From a checkpoint of a small transformer trained on Wikipedia.
Size: 15 layers, MLP 768 tanh GELU, vocabulary 8192.
Training: a variant of Muon for these matrices, 10404 steps.
Each number is 128 + 32 x the weight over the matrix's rms, rounded and kept within 0 to 255. Layers, rows and columns count from 0.

# layer 11 attention query, 192x192, rms 0.107, rows 37-63, columns 96-191
[[142 105  98 118 157 137  54 100 108 155 195 110 173 108  88 144 135 193 166 132 106 186 106 103  97  93 164 158 148 143 167 173 154 161  83 114 109  83 124 144  89 130 108 108 109 114  97 136 110  95 141  98 117  96 153  93 140 135 232 124 142 154 145 156 151 137 117 129 125 111 110  71 169 144 112 152 147 128 136 109 169  90 149 165 140 159 126 103 138 143 134 117 111 176  99 105]
 [135 105 134  99 209 138 112 185 146  82 167 108 152 122 128 125 204 123  67 130 167 157 117 160 118 136 116 169  95  75 135 156 101 141 183 163 151 154 125 118 134 102 151 124  99 174  88 206 125 119 117 136 105  33 108 151 172 135  85 139 162 148 164 103 139  80  81 100 123 146  87 136 159 114 175 132  87  87 105  95 150 169 136 111 106  99 101 114 136 129 162 165 109 100 140 142]
 [ 87  81  93 107 164 132 135 115 139  68  83 198 159 135 127 168  66 135  95 101  94 152 160  99  82 155  95 128 150 112 136 139 111 198 117 126 121 105 158 113 126 164 129 102 125  84  60 115 112 160 105 149 123 140 131  98 130 141 106 112  94 138 162 113 135 104 142 139 126 132  99  93 131 166 224 172 134 105 126 152  87 150 132 152 112 182 162  87 187 155 182 100 111 111  86 108]
 [151 139  96 128  79 103  81 111  96 188 145 116 126 125 116 138 158 189 108  99 103 119 106  81 146 129 110 159 183  80 181  82 126 125 105 119 132 168  96 132 169 119 156 145 157 117  84 149 191 154 167 140 117 101 150 133 175 119 139 111 125 171 180 114 165 119  81 188 134 106 132 195 140  93 148  52 141 132  98  96 209 106 149 159  93  89  92 126 150 170 124 107  87 101 155 113]
 [112 121  90 126 133 129 167 113 130 168 166  76 122 116  93 102  52 130 169 157 102 127 121 141 140 125  75 217  87 188  90 117 125 158 117 169 130 158 175  72 123 213 142 137 124 153 116 134 125  96 124  85 114 128 101  89  82 146 131 148 158 154 140 102 178 110 122  87 138 137 189 103 155 155 159  93 133 132 121  86 128  76 103 150  93 133 193  96 147 116 147  95 102 113 111 134]
 [134 137 119  94 128 109 112  86 123 109 136 189 122 175 173  94 152  96 116 113 111 118 135 110  78 112 118 132 127 112 166 118  98 155 103 139 148  55 110 167 130 107  82 130 128 125 146 155 125 140 131 146 141 130 177  90 100 103 108 136 119 151 144 156 122 116 143 114 192 145  93 141 113  67 127 155 140 134 145 123  68 138 103 140  98 105  87 169 142 137  46 131  97 154 144 101]
 [177 155 163 128 177 131  79 119 141 149  92 106 114 191 148 156 122 119 114  73  55 149 122 165  90 160 117  66 159 113 160 112 111 136 146 126 130 139 149 163  91 118 144  58 128  38  92  98 104 169  92 193 144 137 167  94 121  82 126 124 126 149 105 141 149 202 150 135 135 116 140 164 121 185 155 185 172 134 105  78 155 134  86 138  99  77 139 160 170 169 113 139 171 179 127  99]
 [110 156 146 145 193 112 125  75 179 119 121 136 146 156 128  96 102 121 141  98 128 127 104  72  95 171 160 124 175  74 164 125  31 187 108 171  96 147 160  73  97  57 160 123 116 147 167 159 104  94 177 170 141 207 157 129 122 159  85 141 124 139 134  90 108 200 148 106 133 157 173 153 167 115  61 132 155  66 135 130 177 129  74 155 132  64  96 151 153 104  81 109 162  96 115 179]
 [110 175 113 122 142 146 153 139 144  80  89 154  75 128 124  87 141 180 133 159 140  97 158 182  89 146  85 118 123 157 151 190  91 108 127 131  98  70  80  99 104 144 152 105 129 163 130 152 100 160 156 152 131 143 122 142 123 121  85 109 144 157 133 111 140  74 152 151 107 121 100 143  51 109 139 141  97 151 142  67 137 155 108 130 180 152 126  80 141 106  91 135 151  81 131 148]
 [182 132 173 120  38  72 102 103 116 179 130 173 171 175 116  93 155 132 126  90  86 144 127 161 114 108 154 120 168 106 180  97 101 181 121 135 169 182 125  77  41 104 147  73 117 100 109 125 147 132 152 143  96  70 100 149  84 143 132 107 128  93 132 137 168 122  92 152 151 141 221  93 106 144 162 162 125 121 145 115 144 103 160 125 140 141  89 151 144 140  46  88 128 132 143 191]
 [123 175 156 100  80 120 115  88 105 122 137  99 145 153 102 143 188 153 172 156  76 228 190 167 173 158 138  82 191 108 119 123 107 132 150 163 178 121 107 126  77 170 143 100 153  86  85  50 115  89 111 148 123  89  83 128 193 145 127 161  92 114  99 189 123  89 114 122 157 122 124 197 153 125 156 173 148 122 134 117  66 180 109 122 170 147  69 190  66 107  83  46 122 115 123  83]
 [135 123  47 170 119 129  71 113 117 148 126 135 172 133 142 108 104 148 109  60  76 155 130 147 126 140  97  95 138 168 148  84 129 144 114 128 126 173 129 143 146 136 115 130 184 124  82 124 113 118 132 178 153 153 104 143 159 134 117 115  80  85 156 153 169 114 135 177 102 172 188 121  43  92  92 132 172 144 144 111 103 120 186 153 172  92  76 122 119 131 162  72 187 102 112 150]
 [114  98 132 144  70  59  61 142  79 154 119  88 117 116 108  73 153 155 106 130 181 162 125 152 115 163 179 147 121 193 136  74 199 124 137  97 183 172 167 134  99 149 200 109 130 113 133  74 116 165 138 168 175 124 164 167 124 135 162 150 109 102 139  69 120 156  97 106 127  97 125 102 149  89 113 105 127 135 119 154 188 134  97 116 140  91 120  67 162 140 133  81  99  89 103 144]
 [155  97 138 147 132 116  73 110 134 137  92  86 110 106 137 119  72 118 128 135 160 134 160 102 112 137 145 135 120 157 106 142 142 128 223 122 144 144 144  76 122 119 147  97 113 158  97 133 124  30 137 129 124  87 185 113  89 113 129 132 112 104 154  68 148 127 110 174 141 138 134  97 132 172 132 117 162 121 123 132 207 175 137 127 123 129  94 113 146 151 115 160 130 100 124  72]
 [134 117 122 133  73 175  98 125 158 135 117 128 199 157  49 129 157  92 125 136 111 147 163 142 118 102 106  69 113 112 145 104  93 128  73 124 170 104 158 115  71  58 113  82 219 127  64 111  90  99 123 133 125 123 121 183  91  87  84 152  73 112 105 196 148 131 154 147 156 129  95 158 118 144 129 170 110 172 113 107 110 153 141 204 115 198 141 147  75 124  75 107  66 123 154 167]
 [ 95 141  93 188  63 104 121 128 105  91 112 175 136 188 153  99 117  90 124 126 196 168 134 149  97 126 163 140 125 179  94 156  77 121 169 107 150 149 152  97 149 138  94 156 157  99 120  92 119  73 108 134 153  94 111 132 109  93 144  99 136 123 155 128 116 200 115 170 136 166 104 144 114 133 105  96 157 140 116 155 147 126 170 118 108 133 147 129 145  99 115 158  93 137  87 160]
 [122 142 157 135 137 148 100 120 201 112  78 166 130 107 155 158 174 105 157 104 154 129 103 169 167  96  44 104  70 106  98 140  69 139 106 124 138  85 122 131 147 184 111  94 155  83 138 155 104  83 194 142 121 107 115 146 145 156  43  87  71  87 169 180 103 123 164 136 142 126 146 162 135  69  89 130 139 156 169 116 189 155  76 162 154 119 197 139 103 120 126 121 147  94 121 114]
 [108 101  85 136 134 153 168  42 120  82  80 112 174  73 125  88 179 108 103 121 152 162 118  75 136 138 119  99 126 184 119 138 132 109 129 188 169 128 152 121 135 148  62 134 105  90 159 149 177 150 124 209 135  82 136 178 120  95  91 113 118 149 144  55 115 148 162 148 161 126 120 164  92 103 146 135 147 209 118  93 146 104 136 185 156  97 124 180 127  79  92 164 169 126  54  99]
 [112 132 139 179 111  96  98 167  98 150 101  91 111 161  74 170 124 158 108 152 146 176  78 101 138  79 156 137 148 143 169  95  81 154 126 169 157 116 129 144 128  64  52 108  77 123 119 159 128 209 110 134 127 173 131 168 159 175 195 121 120 134 158 146 143 105 134  76  99 137 125  96  96 160 119 150  95 146 123 174 129 132 110 177 141  56 130  98  94 159 112 133 100 135  76 159]
 [ 83  72 125 155 115 142 148 137 135  90  62 143 162 134  84 120 132  39 131  66 128 131 105 107 146  76 117 162 126 124 109 111 119 104 140 142 145 170 130 158  61 115  79 105 142 112 146 142 141 123 190 122 124 144  89 119 153 162  90 107 157 117 138 103 125 154 162 125 118 117 108 109  90 125  92 147 167 168 122 124 168 120 173 161 115 147  91 154 164 142 118 149 125 103  83 157]
 [120 116  93 168  92 162 114 157 215  96  81  90  99  93 152 126 115  91 152 128 100 159 177 140 146  78 160 145 108 127 123  94 136 130 175 117  97 121 163 135 144  97 108  76 141 155 133 136 165 138 149 117 128 110 152 138 142 195 117 144  79 133 156 114 134 167 152 128 158 120  91  93 127 175  70 116 140 162 150 170 115 121 133 153  93 151 112 125 118 157 131 143 105  98  98 105]
 [142 141  51 152 108 129  84  89 136  71 131 107 174 144 117 186 137 106 125  90 129 128 141 138 131 110 124 114 132 113  65 149  49 116 121  99 107  60 108 161 141 120 134 128  86 116  49  79 163 129  98 204 149 170 101 131 149 119  70 119 123 166 178  95 189 134 151 149 100 242 114 150  97 142 139  51 168 157 169 131  83 154 127 103 118 134 102  95 118 117  85 166 103 192 122 193]
 [108 101 128 155 143 120  80 139  96 139 128 110 104 124  96 108 109 107 140 176 180 105 114  96  65 168  89 160 122 103 150 172 174  50 146 127 147 129 150 114 148 158 186 163 186 145 120 126  89 141 135  83 139 153 107  95 229 159 126 127 169 144 130 106 103 109 109 102 144 110 163 137 131 172 148 136 126 158 123 157 106 110 147 138 131 178 163 149 190 171 108 135 141  79  71  82]
 [139 154 143 172 124 176 173 143 149 102  99 118 102  64 130 167 157 144 149 154 145 175 153 128 124 135  93  95 125 140  68 151 168 121 138  97 127 207 146  97 103 155 112 120 127 133  77 155 107 130 147 146 173 215  72 114 114 135 117 133 121 184 143 132 110 117 164 123 125 145 132 144  90 155 119 153 159  75 151 118 147 161 146 182  68 153  86  91  98 139 162 109 148  68  90 129]
 [ 75 194 168 146 144  77  97  93  90 137 176 153 119  79 109  46 180 148 115 152 122 115 141 143 159 116  81  86 112 125 121 138 139  92 151 148 110 122  64 163 162 204 130 159 129  87 124 114 124 127 178 143 151 182  46 199 172 110 138 147  26 104 141  50 172 111 169 131 139 174 104 165 119 169 136  99 129 126  98 134  80 122 134 148  99 125  62 109  80 143  84 131 100 158 108 181]
 [184  92 125 135  83 186 104 115 150 160 154 166  98 108 141 127 167 106 114 137 101 204 129  72 151  80 110 145 149 160 147  74 101 110  95 149  91 119 106  97 147 127 123 121  96 130 186  93 128 106 170 129 170 150 121 128 156 136 133  99 149 169 103  99  93 182 172 123 101 206 123 147 143 156 150 166 109 131 153 188 112  73 163  67 140  94 110  57 121  72 111 122 141  77 139 104]
 [ 42 135  87 123 190 174  70 139 119 165 177 188 158 117 167  59 147 103 129 122 189  90 134 109 103 123 133 141  61 124 148 171  70 120 150 137 136 121 111 129 129 171 137 152 110 108 144  65 141 103 182 150 171 117 174 125 104 151  51  94 119  87 135 163 166 193 179  92 136 191 147  98 136 106 141 135 162 148 129  99 141 165  82 145  96 114  76 129 110 130 153  98  46 113  99 120]]
# layer 11 attention key, 192x192, rms 0.107, rows 37-63, columns 96-191
[[146  99 119 138  62 103  81 131 107 137 133  67 149 150  90 125 129 189  84 124  85 186 102 113 146 121 155 140 158  68 149 180  72  91 127 128 132 123 103 181  60 128 195  88  54 128  78 129 141  89 157 122 110 151 162 166  96 125 179 112 138 109  88 132 101 127 130 115  85 121 164  70 135 126 122  78 193 148 138 126 113  89 117 157 105 119 158  81 119 132  90 162 110 150 131 162]
 [100 124 118 172 140 173  63  85 122 149 153 237 136 120  96 139 132 103 131 112 102 133 105 105  89 155 113 112 112 121 152  77 181  88 120 135 155 134 174 129 158  45 169 146 153 127 156 158 168  93 116 121 110 176 136 123 177 108  72 131 191  95 171 145  97  98 104 144 144 143 117 139  79 134 120 136 128 121 130 124 160 149 146 190 142 103 121 124  95 157 164 126 127  83 115 140]
 [164  40 104 144 144 153 150 105 177 111 173 130 122 118 140 181  96 119 143 136 178 176 208 118 120 121 184 122 113 194 186 132 139 137 143  89  91 114 128 154 154 141 123 129 156 159  61 113 118 134  89 159 117  76 117  85  86 117 100 142  84 117 166 149 147 113 144 140  78 146 104 112 128 219 197 129 158 121  90 132  93 194 118 155  84 135 191 122 126  89 141 187  63 132 135 173]
 [116  94 109 115 127 114 101 134 128 142 158 149 101 174 153 136 144 197  79 163 135  50 128 164 110 145 122 176 138 125 162  80  66 128  69 125 176 131 111 107 137 127 168 136 160 138  85 120 156 174 129 120  71 145 146  92 190 128 101 107  91 199 118  61 104 113 107 144 110 126 171 107 162  83 131 112 140 164  81 133 136 121 152 188  71 132 115 131  66 168 117 144 107 156 148 115]
 [133  88 177 141 152 132 180  86 107  96 138 110  97 139 100  95 108 139 178 127 158 163 142 130 166  94 105 128 167 179 109 170 143 118 153 160 135 134 143 115 105 148 102 113 125 119 129 135 106  90 139 138 118 119 115  93  94 115 135 142 134  93 109 113 120 154 127 122 139 107 126 115 150 162  76 112  73 131  95  59 125  93 148 132 111 182 187  75 127 101  98 156 168 194  69 107]
 [123 157 191 104 174  91 131 120 156  67 138  97 127 157 131  92 134 144 104 128 101 127 139 121 176 157 109  72  79 119 156 137 108 154 110 133 143  86  84 190 111 156 130 102 168 141 174 160 174 151 118  86 146 132 165 162 122 114 102 161 137  92 126 129 151 116 136 125 150 156  91 146 127  83 141 147 101  98 128  53  90 184  97 150 109 167 118 178 102 137  40 124 105 124 201 147]
 [165  90 189 109 173 147 108  98 147 115 107 135 134 138 179 135 120 106 124 132  87 158 170 169 130 164 158 139 139 123  80 127 115 127 103  83 152 116 109  97  92 118 136  40  67 103 131 112 148 141 116 152 175 119 192 144  71 131  77 134  94 156 130  97 125 131 144 142 129 144 172 134 115  99 163 172 147  95 130 135 144 196  66 104 151  99  77  73  89 120 168 172 187 121  95 134]
 [ 89 122  84 134 175 117 182 141  84 122 105 107 123 102 114 135  75 116 100 154 177 185 144 109 147 114 136 109 134 129 147 138 122  96 144 178 116 126 130  50  64 113 166 143 134 152 152 147 104  95 196  98 108  96 163 114 141 172  71 134 123 132 174  62 120 144 137 105 116 171 152 167 107  70  70 144 202  87 197 116 146 144 141 189 150 135 108 169 122  54 121 154 161 107 167 139]
 [172 190 133 128 159 163 180 133 135 144 145 202 137 150 124 130 166 120 138 100 117  87 121 152 130 178 130  90 154 106 143 168 119 158 166  81 120 124  81 105 112 135 179 147 124 163 120 180 152 107 185 135 106 115 126 102 133 114  63  82 141 146 126 114 141  98  97 121 143 118 141 141 116  88 102  73 123 136 136  73  99 149 121 120 129 143 152 115 129 120 106 120 175 142 103  26]
 [158 207 144  68  77  80 153 125 105 140  59 130 162 192  98 102 132 104  57 121 102 139 207 157 117 132  91 114 117  68 163 100 130 129  96 136  88 165  99  26 100  76 180  89 171 122  93 143 120 121  64  76 109  78 142  57 103 145 132 119 168 112 131  83 133 141  94 129 109 120 151  95 122 188 164 191  94 136 114  95 100 146 146 112 185 170 145 137  97 143 119 152 142  90 186 156]
 [153 181 151 126  45 126 118  63 135 179 116 129 138 172  94 178 183 197  79 112  70 209 109 130 158 142 178 142 134 165 116 129 135 122  95 113 146 116 154 110  78  90  85  97 128 106  35 137 114 113 120 113 170 113 156  79 117  69  68 142 111 155 111 118 128  62 103 122 123 161  61 149 106 212 200 221 171 158 105 121 117 102  58  78 141 138 122 186 115 178 159 147 122 108 137  66]
 [122 111 145 149  90  87  87 139 127 127 164 114 119 105 133 112 194 119 103 107 134  42 126 125 189 111 122 162  93 133 178  79 122  62 169 116 172 140 122 122 110 112 106 126  99  92  75 104 166 153 125 137 101 135 130 111 155 177 134 138 145 120 157 132  90 115 138 115  95 213 172 121 167 145 130 125 129 157 165  90 147 158 140 147 133 132  93 110 147 223 217 163 161 136 128 116]
 [172 207 126 133  75 115  38 131  48 143 141  92 156 196 126  96  98 106 107 102 127 192 148 108 133 127 133 176 100 134 151 158 185 135 148 112 158 150 147  75  87 139 151 144 133 113 147  63 127 155 140 167 124 141 151 117 138 174 186  92 147  95 108  96 155  99  98  75 126  81  69 150 116 134 119 128 125 152  93 164 163 106 144 110 167 134 123  68 140 138 128 122 131  91  85 147]
 [112  88 155 131  89 124 101 157 123 118  83 106 141 175 119  69  56 111 113  90 144 114 148 119  73 159 100 184 124 100 150 110 165 137 138 155 112 138 176 113 147 102  70 101 141  96 131 130 179 132 166 149 135 110 160 115 102 126 182 194 116 117 209  79 168 163 144  75  87  83 101  87 149 104 114 165 160 151 139 151  89 113 104 109  78 146 119 127 159 105  94 113 145  65 116  95]
 [163 197 118 107 141 170  83 104 192 122 126 171 204 184 112 177 209  91 111 144 147 170 162 143 127  94 147  65 136 121 183 149 172 133 101 140 156 119 132 116 172  86  79 109 114  75  93  51  98 148 101 140  93 122 128 117 116 100 180 112 133 124  88 112 141  94 111 145 124 132  52 108 116 124 138 142 142  90 140 111 108 149 151 166 127 170 145 104  65 164 168 138  44 137 114 143]
 [138 140 175 151  67 153 136 103  84 134 141 137 124 139 182 136 122  92  99 132 159 110 113 175 144 126 116  84 128 163 114  81 141 107 200 117 210 149 126  87 186 165 124 144  84 138 145 100 143  71 157 157 137  54 112 116 127 100 150 102 168 197 124 122 173 124 126 109 128 101  81  93 156 148 105 125  99 102 168 161 104 150 140 128 105  84 115 166 178 107 199  70 107 116 125 163]
 [ 88 188  87 106 191 170 115 118 196 149  96 146 125  77  86 114 119 150  79 120 102 152 144 142 152 135  76 136 118 153 130 126  31 152 145 162 135 130 134 154 157 150 124  58 161 189 174  74 120 145  94 133  92 134 125 152 122 175 118 132 135 136 165 137 115 123 144 125 122 106 104 136 119 139 126  75 169  63 147 127 124 105 119 122 163  99 158 132  96  96  73 127 186 134 138 119]
 [160 134 127 206 156 163 160 149 208 105 112 100  97 175  95 125 209 134 112 170 141 122 130  98 142 164  99 136 163 157  92 110 134  97 118 151 127 149 115 139 118 120 112 183 127  75 179 229 116  31 146 120 139 130 134 136  80  81 154  85 118  96  92  48  88 146 135 149 135 104 130 143 132 101 173 126 188  99  86  88 115 112 136  98 106  99 108 145 123 149 136 115 204 105 104 131]
 [117 118 146 122  82 123  95 169 120 159 179 155 124 124  47 179 109 177 120 178 172 169  99 142 172  55 170 108 155 139 108 101 107 162 115 136 130 125  96 204 114 172  86 120  66  68 117 147 110 195 132 164 128 140 128 131 198 166 229 130 131 123 134 151  79 125 107 162 116 126 111 134  79  96  70  93  98 137 121 164  68 157 117 139 190  79 137 108  70 112 138 143 157 172  98 160]
 [ 91 165 118 140  94 117 183 104 193 109  92 111  92  97 112 138 171  95 116 234 150 109 108 154 151  83 116 139  86 104  64 116 166 134 123 138  95 125 123 189 127  77 160  93 125 142 170 174 128 180 170 105  84 121 152 163 149  83 186 145 122 119 101 127 192 118 124 143 142  83 120 140 103 122 126  89 119 151  81  99 128  99 159  91 139 114 197 117 111 109 201 123 123 157 117 147]
 [ 97 104 106  60  99 150 115  95 126 124 124 108  60 134 124 126 136 108 192 103 112 147 109 117  89 135 131 137  85 145 160 143 100 147 159  97 114 199 137  66 128 110 111 127  61  59 136  77 124  90 179 152 102 104 101 107 148 116 140 203 214 118 101 203 164 138 145 132  81  97 159 108 138 125 144 139  91 134 126 150 158 169 136 126 143 152 125 183 107 112 156 125 176 149  99 144]
 [176 165  97 111 113 168 110 173 175 139  46 103 143 129 174 152  66  87  88 146 104 113 128 146 181 105  88 108  55  49 101 118 109  99 109 104 108 125 105 133 130 139 125 121 122  78 131 101 190 109 115 169 132 139 154 119  81 150 131 130 187 169 167  92 180 165 100 100 157 141 127 141 167 147 109 137 172 163 148 112 135 118 150 128 117 135 139 145  94 146  69 201 146 145 175 160]
 [161 120 149 142 133  73 157 120 107 163 147 180 135 102 121 116 108  98 134 213 133 180 117 146 107 147 143 104  82 138  30 155 113  91 192  94 170 156 135 110 156 167 159 130 139 147  84 126 119 122 102  88 128 147 168 127 176 189 186  66 103 148 144  89 156 147 111 106 136 152 175 110 100 181 150 145 127 149 151  99 146  78 152 132 126 147  90 115 130  99 116 125 140 167 110 159]
 [109 176 154 158  98 147 115 138 167  85  58 108 191  74  92 131 140  82 111 114 151 138  99 124 129 141 116 172 123 147 136 120 167 136  93 134 159 121 116 137  93 134 136 112 149 154 115 131  84 125  73 158 166 133  52 109 123 150 142  97 126 129 127 141 104 152 102  98  34 123  97 134 136 173 163  84  72 149 136  85 134 159 173 191  99 131 126  42 187 150 104 145 104 170  43 107]
 [118 144 116 117 110 113 111 157  74  76 192 205 109 173 130  92  91 123 107 128 157 137 124 115 130 144 134 115 128 134 160 193 100 102  88 131 161  81 126 159 120 122 104 120  96 120 136 138 131 140 236 116 130  97  92 163 137 161 110  63 160 112 155 142 141 178 153  92 113 136  61  97 124 106 122 115 177 130  77 144 117  70  82 102 160 166 134  64  96 157 180 145 102 181  69 116]
 [159 189 122 166 135 119 145 141 147 141 108 108 140 127 137 101 191 148 133 141 132 178 151  86  92 131 186 131 103 187 177  88 108  87 103  90  88  59 101 117 139  61  79 138 104 142 157 106 138 120 159 172 136 100 106 111 132 114 133 150 165 193 103 136 160 147 117  94  56 181 116 165 116 119 189 130  62 134 132 135 114 146 126 109 118 110 103  77 146 115 107 126 145 123 156 174]
 [ 72 173  95 113 189 157 146  94 147 143 167 151 140 156 143 103  98 110 146 151 148 104 106 162 135 146 161 101 121 102 159 102  53 140 142 143 124 152  96 126 137 108 138  71 116  67 165  91 150 136 126 143 145 104 208 121  97 137 101 155 108 106 153 104 113 193  55  69 185 153 123 156 137 120 141 120 166 101 105 101 144 120 151 157 117  69  82 141 160 106 151 148  60 126  74 137]]
# layer 11 attention value, 192x192, rms 0.154, rows 32-40, columns 96-191
[[178  82  54 138 112 154 128 116 157 144 163 134 134 116 116 143 108 159 117 112  86 135 126 124 143 128 151 128 123 129 113 102 150 142 173 122 139 153 152 122 112 172 128 144 158 185 126 108 167 199 139 107  87  83 140 181  96 130 116 158 111 139 152 107 141  83 108 133 156 119 148 100  94 117 143 107 165 126 171 162 142 120 210 112 185 155 113 110 135 146 135 137  89 105 120 140]
 [ 92 114 120 124 144 134  96 177  94  94 120 102 141 103 154 107  76  79 130 127 125  85 143  93 204 115 118 143 158 131 112 127 124 163 165 152 132  92 193 144 147 141 146 120  77 146 101 133 157 113 148 121 158 122 124  98 111 170 121 141 143 166 177  73 145 108 104 157 128 142 105 119 137  98 180  70 112  65 121 153  83 132 126 128 153 143 140 145 104 135 112 140 136 135 157 125]
 [153 125 106 150 100 102 119 177 190 149 187 139 158 138 132 120 104 102  75 177 150 148 104 151 147 145 148 163 155 113 156  93 136 100 144  79 160 144  99 105 112 132 107 107  99 141 170 184 153  86 137  98 119 106 185 132 128 102 161 155 147 158  98 120 130 148 118 115 138 110 113  87 156 194 132 121  99 125 110 122 145 123 111 133  94 143  92 123 151 120 159 107 103 130 107 168]
 [176 135 125 153 157 102 143  96  72 130 134 147 131 114 177 117 153 102 120 117 101 124  89 138 124 144 131 164  79 155  95 120 175 169 116 162  75 102 122 149 163 119  99 116  87 102 137 131 130 124 167 110 137 102 128  88 156 110 127 106 139 133 114  82 147  99 106 168 167 132 138  92 133 152 117 164 139 170  90 128 113 144 113 173 147 155  97 145 132 169  97 135 107 112 140 140]
 [132 119 173  79 123  75 104 166 161 180  91 181  96 118 153 104 176 172  70 159 105 149 132 169 101 147 101 164 129 118 157  99 114 112 105 152 135 143 108 131 122 146  86 145 104 129 149 196 107 109 126 132 140 104 159  98 116 110 141 159 118 126 143 140 153 105 164 113 152  86 154 127  65 179 148 146 141 133 154  83 156 125 140 120  94 101  86  80 115 119 151 129 105 117 172  90]
 [141 171  69 146  70 120 122 109 131 148 135 152 149 101 148 100 165 151 167 152 178 124 117 184 122 105 115 112  86 131 121 181 146 113 121 134  99 125 100  99 100  65  93 103 148 134  70 141 124 146 151 107 146  97 104 110 178  91  94 117  75 123 147 168 137  90 152 110 117 147 148 127  83 115  91 130 143 144 112 142 158 131 155  75 122 103 112 141 108 136 116 129 111 161  90 156]
 [109 112 127  90 157 139 131 138 126 140 145 173  91 188 122  93 113 106 143 106 119  91 120 188 124 114 120 150 156 142 115 133 143 165 151 133 124 135 109 121 167  70 146 137  77 108 188 160 128 156 139 136 149 137 150 123 110 183  62 133 117 151 124 135  98 119 136 104 110  50  75 116 122 169 139 171 144 150 124  94 177  86 117  95 144  92 188 170 222 115 123 133  95 147 115  89]
 [161 128 158 153 120 114  83 138 146 151 146 103 111 191 116 164 128 154 112  57 123 188 153 112 136  95 112 127 142  77 130 127 116 112  75 143  98 143 137  95 164  71 121 158 177  78 138 100 137 105 126 126  77 146 146  43 119 131 141 177 117 115  95 139 157 158 147 136 163  61 130 131 125 122 101 175 137 108  88 135 103 162 161  90 155  75 136 125 133  41 156 109 117 153 115 157]
 [135  88  95 121 100 149 100 159 115 152 146 121 125 103 175 161  87  89 151 132 120 109 153 170  90 124 107 108 157 137 122 148 129 116  69 159 152 132 112 116 129 122 173 110 147 130 130 153 151 150  99 132 156 134 167 138 145 143 173 115 146 117 167 145 109 135 123  99  56 123 165 141 110 149 102  85 129 100 139  68 135 159 156 146 142 129 137 147 114 151 166  92 174 102 160  74]]
# layer 11 attention output (transposed), 192x192, rms 0.132, rows 32-40, columns 96-191
[[102 154 186 139 125  87 166 148 148  69 139  75 113  80 136 147 160  87 102 125 129  94 123 146 144 100 116 119 158 141 104  59 139 115 155 102 131 118  94 196 186  86 134 146 157 164 124 119 122 143 112 116 150 140 128 138 178 106 136 108 120 129  93 137 123  86 123 142 104 156 141 154 122 131 114 156 150 144 120  94  88 136 119 205 140  87 157 120  70 140 121 191 148 118 141 128]
 [ 93 162  80 122 112 131 122 151 104 151 138 204 114 139 138 118  82 102 122 121 131 151 144 180 139  91 100  74  71 166 174 143 110 164 108 126 172 153 106 149 115 138  65 120 131  98 122 126 125  52 102 152 178 145 113 110 128 112 148 125 146 149 144 163 119 162 137 200 106 128  98 112 129 142 117 135 152 115 106 117  85 103 119 121  76 136  97 137 146 123  98  97 145 136 129 143]
 [144  94 126 114 153 119 149 117 139  90  84  94 146  72 147 190 151 135 180  97 144 128 147 137 145  96  61 119 137 138 135 133 116 112  73 136 101  80 117 138 122 132 178 146  66 109 125 168 114 124 120  99  97  87 171 143 122 119 126 118 127 131 142  70 132 139 116 124 110  81 166 107 102 144 148 140 168 139 138 132 157  95  94 139  85 165 131 132 104 127  69 129  51 138 158  94]
 [109 137  98 102 107 144 163 120 154  65 131 142 109 149 145 161  81 165 176 128 136 141 179 123 161 171 133  84 159 174 100 115 111 121 106 168 118 140 144 100 123 187 136 121 147  81 118 158  63 132 113 148 132 147  83 171 164 130 131 153 110 145 164  99 150 101 159  42 126 131  75 116 119 155 151 144 131  85 121 121 116 136 146 141 129 106 221  69 177 142 124  83 158 155  83 108]
 [127 112 123 162 144  86  81 110 165  80 133  68 133 102 115 151  98 114 124 128 160 122 116 167 103 151 114 131 116 144 142 139 126 116 167 114 109 139  96 136 111 113 126 116 100 127 123  44 156 143 104 176 116 120 132 145 141 148 122 122 140 139 148 101 163 152 153 154  99 159  67 121 108 133 102 114 120 133 141 160 147 149 130 126 116 125 152 102 140 148  95 122 105 147 129 200]
 [ 92 137 174 112 170 157  87 178 117 113 127  88 128 164 101 135 119 134 141 116 133 139 151  84  76 120 111 182 143 166  98 150 132 130  82 141 194 159 101 129 112 146 157 191  93 127 176 115 101 138 146 125 115 133 142 134 108 135 172 111 173 115  70  59 100 163 120 140 128  87  94  98 161 120 192  96 141 136 114 135 172 113 116 160 146 103 176  94 118 147 149 102 121 111  94 125]
 [127 109 159 123 140  92 152  92 115 138 144 137 145 136 135 112 102 146 139 118 108 114 129 112 103 134 106 129 152 135 133 136 143 122 116 163 116  71 134 152  97 124 105 135 129 145  78 163 133 112  95  90 160 101 137 133 169 107 107 125 105 123 134  92 111 172 146 154 152 136 154 132 146 189 113  81 123 134  87 154  80 100 127 135 104 175 111 118 165 153  69 124 140 173 169 167]
 [ 77 115 128 113 138 129 171 101 134  88 149 124 133 121 150 110 114 105 126  75 106  58 113 140  98 128  88 157 148 112  75 135 104  61  91 144 129 146 114  75 115 167  91 180 167 131 102 116 122 106 126 196 139 149 110 144  60  85  75 136  89 165 177 143 123 103 124 109 143 170 133 100 143  63 182 120 172 171 113 123 117 126 154 179  98 171  89 130  64 174 158 116 137 162 152 178]
 [121 147 165 121 147 127  86 132 187 159 100 122 121 111 109 119 117 116  99 143 122 118 122  93 151 114 144 106 155 112  97  89 126 155 147 114 106  99 133 140 132 116 122 102 135 114 169  91 135 130 132 157 157 130  84 170  96 125  78 128 144 121  94 171 110 149 141 109 132 112  98 118 171 109 100 174 117 104 129 159 127 174 131  99 129 134 133 154 142 115 132 154 119 124 172 137]]